config.toml
n_layer = 12
d_model = 256
n_head = 2
n_kv_head = 2
head_dim = 128
d_mlp = 704
vocab_size = 8192
activation = "swiglu"
norm = "rmsnorm"
norm_place = "pre"
norm_eps = 1e-05
positions = "rope"
rope_base = 10000.0
rope_fraction = 1.0
qk_norm = false
attn_scale = 0.0884
bias = "none"
tie_embeddings = false
parallel_block = false
extras = ["capped logits"]
init = "uniform"
init_std_qkv = 0.0437
init_std_o = 0.0
init_std_up = 0.0437
init_std_down = 0.0
optimizer = "soap_variant"
lr = 0.00295
beta1 = 0.95
beta2 = 0.98
weight_decay = 0.1
lr_head = 0.0069
warmup_steps = 200
schedule = "wsd"
decay_fraction = 0.766
decay_shape = "linear"
final_lr_fraction = 0.0
batch_tokens = [65536, 131072, 196608]
seq_len = 512
doc_mask = true
train_tokens = 901400000
steps = 7774
dataset = "wikipedia_en"
Each number is 128 + 24 x the weight over its row's rms, rounded and kept within 0 to 255. Layers, rows and columns count from 0. Numbers have three digits each. The size before them is the row's rms in percent of the matrix's.

# gate: layer 2 MLP gate, 704x256, rms 0.154, rows 144-160, columns 128-255
# up: layer 2 MLP up, 704x256, rms 0.153, rows 144-159, columns 128-255
# down: layer 2 MLP down (transposed), 704x256, rms 0.139, rows 144-159, columns 128-255
gate144 095:101102154125133138113111136165113163153144149097075145161120125126097160112097110176147126124173116184119098137157118104115136131091122144143177130120072148135131137149132117139106138125128175102139125151117111113096102113150110126172122110149089117173157149142107156116106135134130139109105117134118104112152137125106113105143147129137176129120084125153137092113114126097158155136186
up144 094:121121170119071156098125107133115129127130132118097113118129113114116095124139111129089083117142115106094118146081125116112141133140132138090160101097096126106128139152128107114157212122126104099113122127157074129123159141145118114169142101132143082095098127137122143094124144154148124135108127131052108133134162129132122085156132138116141113132131156119108121104161138156145149128133
down144 098:162092158131137153163139138111111122154126134114084134118141120119097161124078089116106097163113128149117123108127119110113145149150154175101151093140162132164121099160101093090125136109150130114097100163143132118130146162096143158176130100103140094130099107131148099122120154182107136100125142150123137107136114135117135103144100094138155074116107144093120126143141117163172137091112
gate145 105:122079088149069186108145142109110130080133134140138154108142091156150144118137136144108130146125130145128136164126156122097092132090103111111109125099110109140140085082104136115165126119133122065148112184112096134161085098158123116154134105126162103145160100113111114138086086159132122104108117085092119128107160132129122118129116137145098130111131132107159171143145128137126090126153
up145 104:107102139167138162110122110098130132083121151105101126101200099144144142124153090128126133139143111149175172092126118149138100154101123096129146127089114152129092074121105159098187110158162108140134115132092124127098151106121097143164155134093156101113145129151105135138100138148164143102099096086113167160100157090105157068115143144118121126106126130088175161125123123108154117136104
down145 103:139089116132093129112141142118107133128134164126157170105167119173121149157155098141149110135126101133155183131111132144149160142154117107150098102121146174153116067122154152111136111147130102110192127107101154124141112119141094103145128093114155102136139110115092139140085074153128140105109120141105130140134150151165115144106109166181137131139118122087148094137139136119162141122121
gate146 105:143165139100144121142174080088133105128146116159142155154120100132128095153131114130138127098147135175116120138108114119058120149136078105098113139085091162095132120096144127136110150108081115118106118091101067174095149128155129161092135141094142116092129117096095188135118114152115126135124137135154176148186140149124134110113088098110141122119114110128158120129122143097147142118153
up146 103:167103146134122150102176120152102178155162123144142076152127133104144142134116125171129115104142091139134111122123163140103127143143100172122117124094061140131101163154144146117190106113161118122120146182091113139140095122148124121113109123110123144138123150111169124126103115105083141112127180129171111123101118119096115110092141121165138124097169164152134131149156128146118137109122
down146 104:094122127154114138129122132120110092159111140156106131137124108117119116146152119168121147079157110096174137094104142101123121104140105127162152151121085135138099107133149067140111114131116118136114183125126147134155136122114181139104091092143155120121145162119129191108121097139109117139104161099128132115160133118105127142141149074130146098163107138121119186130142126089160108087103
gate147 120:159133182153133133164137148109134166159133135104081131111141128096114141128129113107059121116160107092120115102097146126144101128135123160126111154143094158105096121103152150116146123101091117167126120128139142123102123115123129084138084141132139129136105141108129163124102105113175125108152168132078153136127106104142113169102145122094098122166074110179125158135127120149109118140149
up147 112:095150152088104139138143060091118145129143149141139128149187134119138132149152136108119120119158126142165141106114115117149128086118120135125135116133104147183110063134144130125155094128127142154152183154104121133139108137120152124136078151119123121136138138127101140169132166086116140109128150078135129124104148177106135149122116111122151103113100155140132103075135160122162164138135
down147 110:116141096162131096132145101147108168122144128150133150110118189134130063137150134128132122119117126144158136165146149138175138147150116124121134098110154101184126127139141110169123122120124138152182129124098110133110117116160138123120110100112157091145156135145139126146156142105105155116111111132140084152126114160131131106173091176138146106119152164129157108085104124132166143140099
gate148 107:121119105098131148101087108103117119136150091120168137125152128099105103075136136115136105100112117101108104124121145144118161113131115119083117085166087124096173090113144105106131120129118167119131092148168124118129161122108147183103158112148165133065119114118089114128050111151130100161132119153167122158117149093146128115148130096100099099130109093121092137154111159121098143116107
up148 105:169124133141123116135110123101129129089142130087141081149129103146163098141168174121115088165122146112127115140169142139063158157118135112161154048101199122128112172098119098142131116123153104101138144144077128117153076098125128114150121140159163136106153144124133142121142113113118180123144123137102110105110087133115121143106102196155154124145108129123081120108154156111148123137143
down148 099:141107136136146129125168081141105137167054121122115142124129130145143130137114122119153126123121133156148116115138130149127063128145155122116105110114072119123120153147144158082177091151122136119126098089106128124154106111096077123111137117119113135165135127082124113127148177144132133148086133106142092135097132171161127101083142133113133076125127119175123155147097140152177139135137
gate149 097:131090137093131102120135128152113123128146139133141114143083175149142115118122089137153166120132060138141110139148092125130127137116120141133096108149118107146125151117134100134130109101134129091148173115142107115182119125113141106098152136161092102126079083093089161137141149115045145118098145107128127144151096097128190165116129123105133138123165085118101140180127095123118132085142
up149 097:121110098117129104101148123149124152105129115112118129104106093128116144142105120148144135126131184124105182185179117130138121082141107133128107155133125121152139094079158141143109142161111172118094151104183129132139125146119127158154125132141084106134149152143162096127085110164140142127162134148150085141128148152141122116136105135186093106142163168160139120127137117116125143158129
down149 101:069122132121114164113148141121124126129144117121124162165163188128146101107121102127124145102107099138131104126134129101138140145120117148120128139108115129102162164113111146135135148097131110109140103161145127141177103137116114083131148144104119136097117127145141143132113099170104156156106111117121148138133119074097129095119181140114124118122105132125101134178120127094145135103159
gate150 089:101113105096085118150151080139138148119157092113095133125115141159071163130126146098089149143117119119126104115108171115088124170172132143101123099112101140111126163138141103134122136100116104155114192112130112150113133111177123184129110153151117104134106144144118097159073141147082072136175145147077138107113155112113130137103161137149174158148168150112156116142153116119170141139129
up150 088:150147131138169135084173143108116109151072159120140136125141134134143119133167146128135117130143138131145160147108114148194153125134116121119119161099148120145102063095094140122118155116099107103107102115117174110127112146090153107134143121124114119095147125133129128115173114113145157135112121133179100130156087174185148145159130154104115096110090098143114119105132178162165123157160
down150 093:111122111112118098136119147135126146143107175111136104121108114159112143128168146113112156164112101159126109087137159132125122179160109133141097150110108085126176155074138090093121107132127133127116122124174128110098129126142144160104143091194105131091103139133130120138130118143140167146194130123131107135133116130183146131156150191129125127157119115071141152131133159151147080140188
gate151 096:131122138161137140094112136134121131080084122103111174106118155186170115113115140123100149135121156127165098124143098135144141151173120055130105141135134084124074122116151090152150083131129088138083128087090124142163140133113111116126130098176086144090170130120121120105126122106118140132113103066113137124138127144126114147128164093152135134135112192165099121131084077126161132075117
up151 093:123168121121123117119137134151136102117119114131090167081167129145134115155152110162143109110111130120161151147148115183126127115145127135116115083164130105145075148104097057122128079124120100121105126103115145155133134137125132123117105112151117162141135143117117068099115144144150130102126091070125135132151098139116115135129144140173142153140117189175113108146149096130134129119116
down151 098:109131146175132096146161116121093158109163101099127103088164153121116123113132130165147120062119129149134106145097180144107125130120123119142108107176133124113095132127141151102101137129094144141126156111113133124142130145163131103097148142135133144095182101122138174130082150143138128140166114134126145141123079133113075108132183149142101104140087116095114087136102119142105120166149
gate152 095:116102100061151166109128140113121147088113113105133112117150133136130157134115129110109111067129152113145159150148103109108151113133145113128139174125141159158132144154140142149122119156104140095146131140123149096125077115135118143080173093113120133175124134104081143110145143110109091099153117049132160128110108099094177126162142116164150162193125147098128112135144121133220144126137
up152 099:153097070136151145134173117138133177121151142129115104145115138167122105144112136117185150125133096137120100163142135096113101097157133127100120141145138172103123128145143122107111133163147122141104138135123094109085099130162149120099151109139101160107099102145111108100118128092105100098115125156073136105068127076157133080120148115151102092119125120114091145120114093145124112111131
down152 099:124105107117148123133158146105111155133103112105119104187140150127130124103145151100130123109108142112107144128148141124104099121159156102088138155128152102144131151155138137116134104126135114084057148137160134140159135170132139118110113130142079095128142155161125149084139159137102154118117115062105121125125125132164116121159120129172075137130128155072102120117171134147134126115087
gate153 097:153106133129145092109148130076153085105122111110119100146099141142133104132121146143100130113079131136106111119134105128101088164112183122126137123135091137104130122129161125106132097158116112144141115130130106112119059179123174147110112064125134125176170152114088143113175119150183164123091133153126108079108092132132143127133116164110159120109128138121140134112220115110100141141085
up153 089:160173094057122106100120145127155095134125132103120146144103114106142105142108143152135135170115186155090124102143130106102099180095136068087126113143094128125108105140156108116143076176128111120131081087119169150120103156127139143163111126136114103158126120130101134159159114158120171091111144107111136090143156136125135093085086091112126115091139143099174116110150111104094128100082
down153 098:152148140076129108111156083175122122134129121124131133152130100132146098102107076129081119160137168127147158112133144086169102122131134094115103108126190207122132122114112133090125102127111112119138111105091097140131160121128114120163143156158151105133108148105104153173107142169110119128140138119141140095129193130146084106120099098145087095136137145118173127115093148120147142132114
gate154 100:143130088116111132157131152119148105143106117167136106143134128144128136147120153100137133131121098129139071068144132146135142130077094143101129109112149095120136142146119152100091152130126131117134117114139080110149097108068123130073117145142114121145122132136115132165157164104103162198095159134155155107173139105097108128130115154107125138138138189119119112117128103140127146148157
up154 091:121149103123127121124144102122149125101154158085086144185114118075130159104091081126130130129136128131166165131158128123117149133121108170130141149115104115112114097166156143112125152153124092106101159091138142138173118131122133131126189118143132092163144107113121107149122147159114104128120155120116125203145097140148120126118149147136130119115125140110115119111126139175115148102121
down154 093:089140115155136132140119188113119061125143149172124083109137120143091156138108174125125101109135094141122090151110110181142106114108092141126145176122041114148132117113123122146103158126111104086113123172091111105119116089128134101114160153110150101096130152152137169132145133127094123148138124114162106092128148145105113141104167137130111145086141168104126130087120147116129141117146
gate155 111:144105149120119104161101127111129125152117112131141112164103113088169116128123087079125077174122155106159176138131117126102166142099132147132184103180137119126151097135131151115098116098169108164116106118146117148121142129120136092144180121108111104097173113131141123142160143145108133128122129122140120114157130108134111130115119192112113139126119160130084113158191114112143127144114
up155 106:127098160154140123119121151110157156147089129118100159159130119090171103149139103137154136147122111132158160161127135088153160101125119137153132127122146144191114108148156141111173081146152142117109140109131140092164124136159091080180137167127123102120114109168156135129161125138110111159124179137114145138151123123137148088115125128109088122161184142121085111107136131108139153147122
down155 091:114117134160133138106119125087119110172145142152110088142168175091105127108086096123130120147170133130130179113203165102109114112136137142144133107119187152121153031144126123157142099147110143125119114145160110139101126098151079120132143103103146117118105085129127132173121087178137175161136085150118144155128141097131111141111162098143134124168131156127144147113145105141127144146098
gate156 099:128155116141142137123115152145112137099104132108157127140148117137117151121158125137153137113094137152130111149161125129165175165129158120139139108114107109147106111095179152125108121131117139122146104067110126096135154173123180147140126104080154098182150144095134103141117133150148110160082102149157129163144130130105146151140139109149130141144101127119128123112187158151143094132180
up156 098:142136149122152130141121096138129120155085092129141124123101096112138106128115107068103167141113125166172114112140147122140171110114148127141106105166098090137146117117134114073139090118122124146120107111112125151126088120134139119157136119075123153136100118113136128143105133092178104137118139152194091140156133098152117119119098108125126123161123128134076099103129117105137105145134
down156 103:144101128139077165158140140109144150104146118128146103126111141136131134165125096116154171133168142101162109117134096105163129141091117088162109122144099130155133083115107144057139149102125128141152140129113105151148121154122109105138146063141137107168119116150143098159135111104105126116098141136185126082125118134115137103113106143149152109158133082142100091106109153094099118128111
gate157 090:111175147149125123129157138168114135095161128168155144105133113146131114138094138120096165126111119119086166124105148099107121151112105163149136148161169130181154108150118116107141116128109103120131132164120129134148155178177124097127150152141155165109142083139142139120133118134139127112096113108078119121171096109139157106135121119148093148094120165106125148139121100154136140131131
up157 087:159124161126100153090113127128137136126125145122163119095127131122118164123113153132106126119118116127136132057102105134109137123116115137133137133139091125175120112128113125103152133082134141113166109164165150139122165158125168140112115122098153155134126073146141125115123095122129159139092131140094151147161136093096144103154142126153086132094143154129120159137164129143114112107051
down157 089:155130121100159129107132145126138101142147105077142132122158136099129153060167149115166149124162207112119119082144095150135133155145141155102113125121127101109122114126158146117117102100128122122078141164135119119141143157114139130109117101139137089165131088107103159140129116137103121127110134111183132117100109147109127163175143120131136134127123111079164113105140124108104169150171
gate158 087:108087112131071175108163126155134104126133115115113084098126137143130146124136132136164156132140143127155230108094109128113115090098162126136149079158103171116107153098122138111120135168131113133143156132113107140083169129150086101157126159139130110167110122144118108123107136118153102108134109141151161126113088106100147087124158129132092132144137139126139134085158109123126139142097
up158 091:079059125068109153121120125142152114097142117105104125159111122136118167136148111124096120105118138106148180101146152104140119111125157091162122137102146123139140144114140127166118142150091129118175138152159133129125105136110100136116115132125141143183117124167123137094174092142139122114161128108128131143089082138116104124112168148129107119123160153131142131111098102158132146136171
down158 095:120128149102150126090128105186122116097136139123137121116158123121075131139129144143104124095081112116127176157121157153135106144117130118160121100121158117131145079122122109125158145108110093108133150105173097142106140128126159147148097105121153132160109133160113115081109099138130098131150092115143135127106081126171129167089124145124103117155129132090118131159131117113124090138165
gate159 102:117165136121122140164107095068155098174126120115095153125135134103156101117120111122085110149100105037088110138116125146082135157108123127104131124127163128124143130134158141136161153153089156092140104156166115139123149133133131137105079114143101122123138174141112163151154136153128173118098168118141083117130122118158080155151095101112103100145119117149115110104122164102115096130143
up159 095:118144129110189120157150085128114139165141102150160179127128130194130095117145114172074089135119090095143129174142085128155113139150138101130134135082166117130146142103120140141148151085103136125129114144114134108134108134147150145115119102124139087134137136095126103131086120131174204140129101081126125112103144119094162145135127118130151085127119122131101139127089147096109113137098
down159 101:101111102124136128112120094125121120127080145126129134114112098104101120094198122136137132065148120177167095124180113136169129146140139136102129136128103161143112089093129129066111145132089071131110159102068109147124142146134104126104123129107140112134123115101157117155149120121174183122138105144153140127097112143107101136163137076182145138099129157112122157144126139126119159124104
gate160 106:138115163124090145117122116154127131112160129132068090135101107129136113117135119125107112137145098094118152127142129135159146156108120109151093119139129173129151106174129123105124125160105140131117116112102138119145138105106134145083125146103107133163141116139146132093129140112119115111113137132141169121098127161119181117166091105075138135160151056064150107073137086131197140142113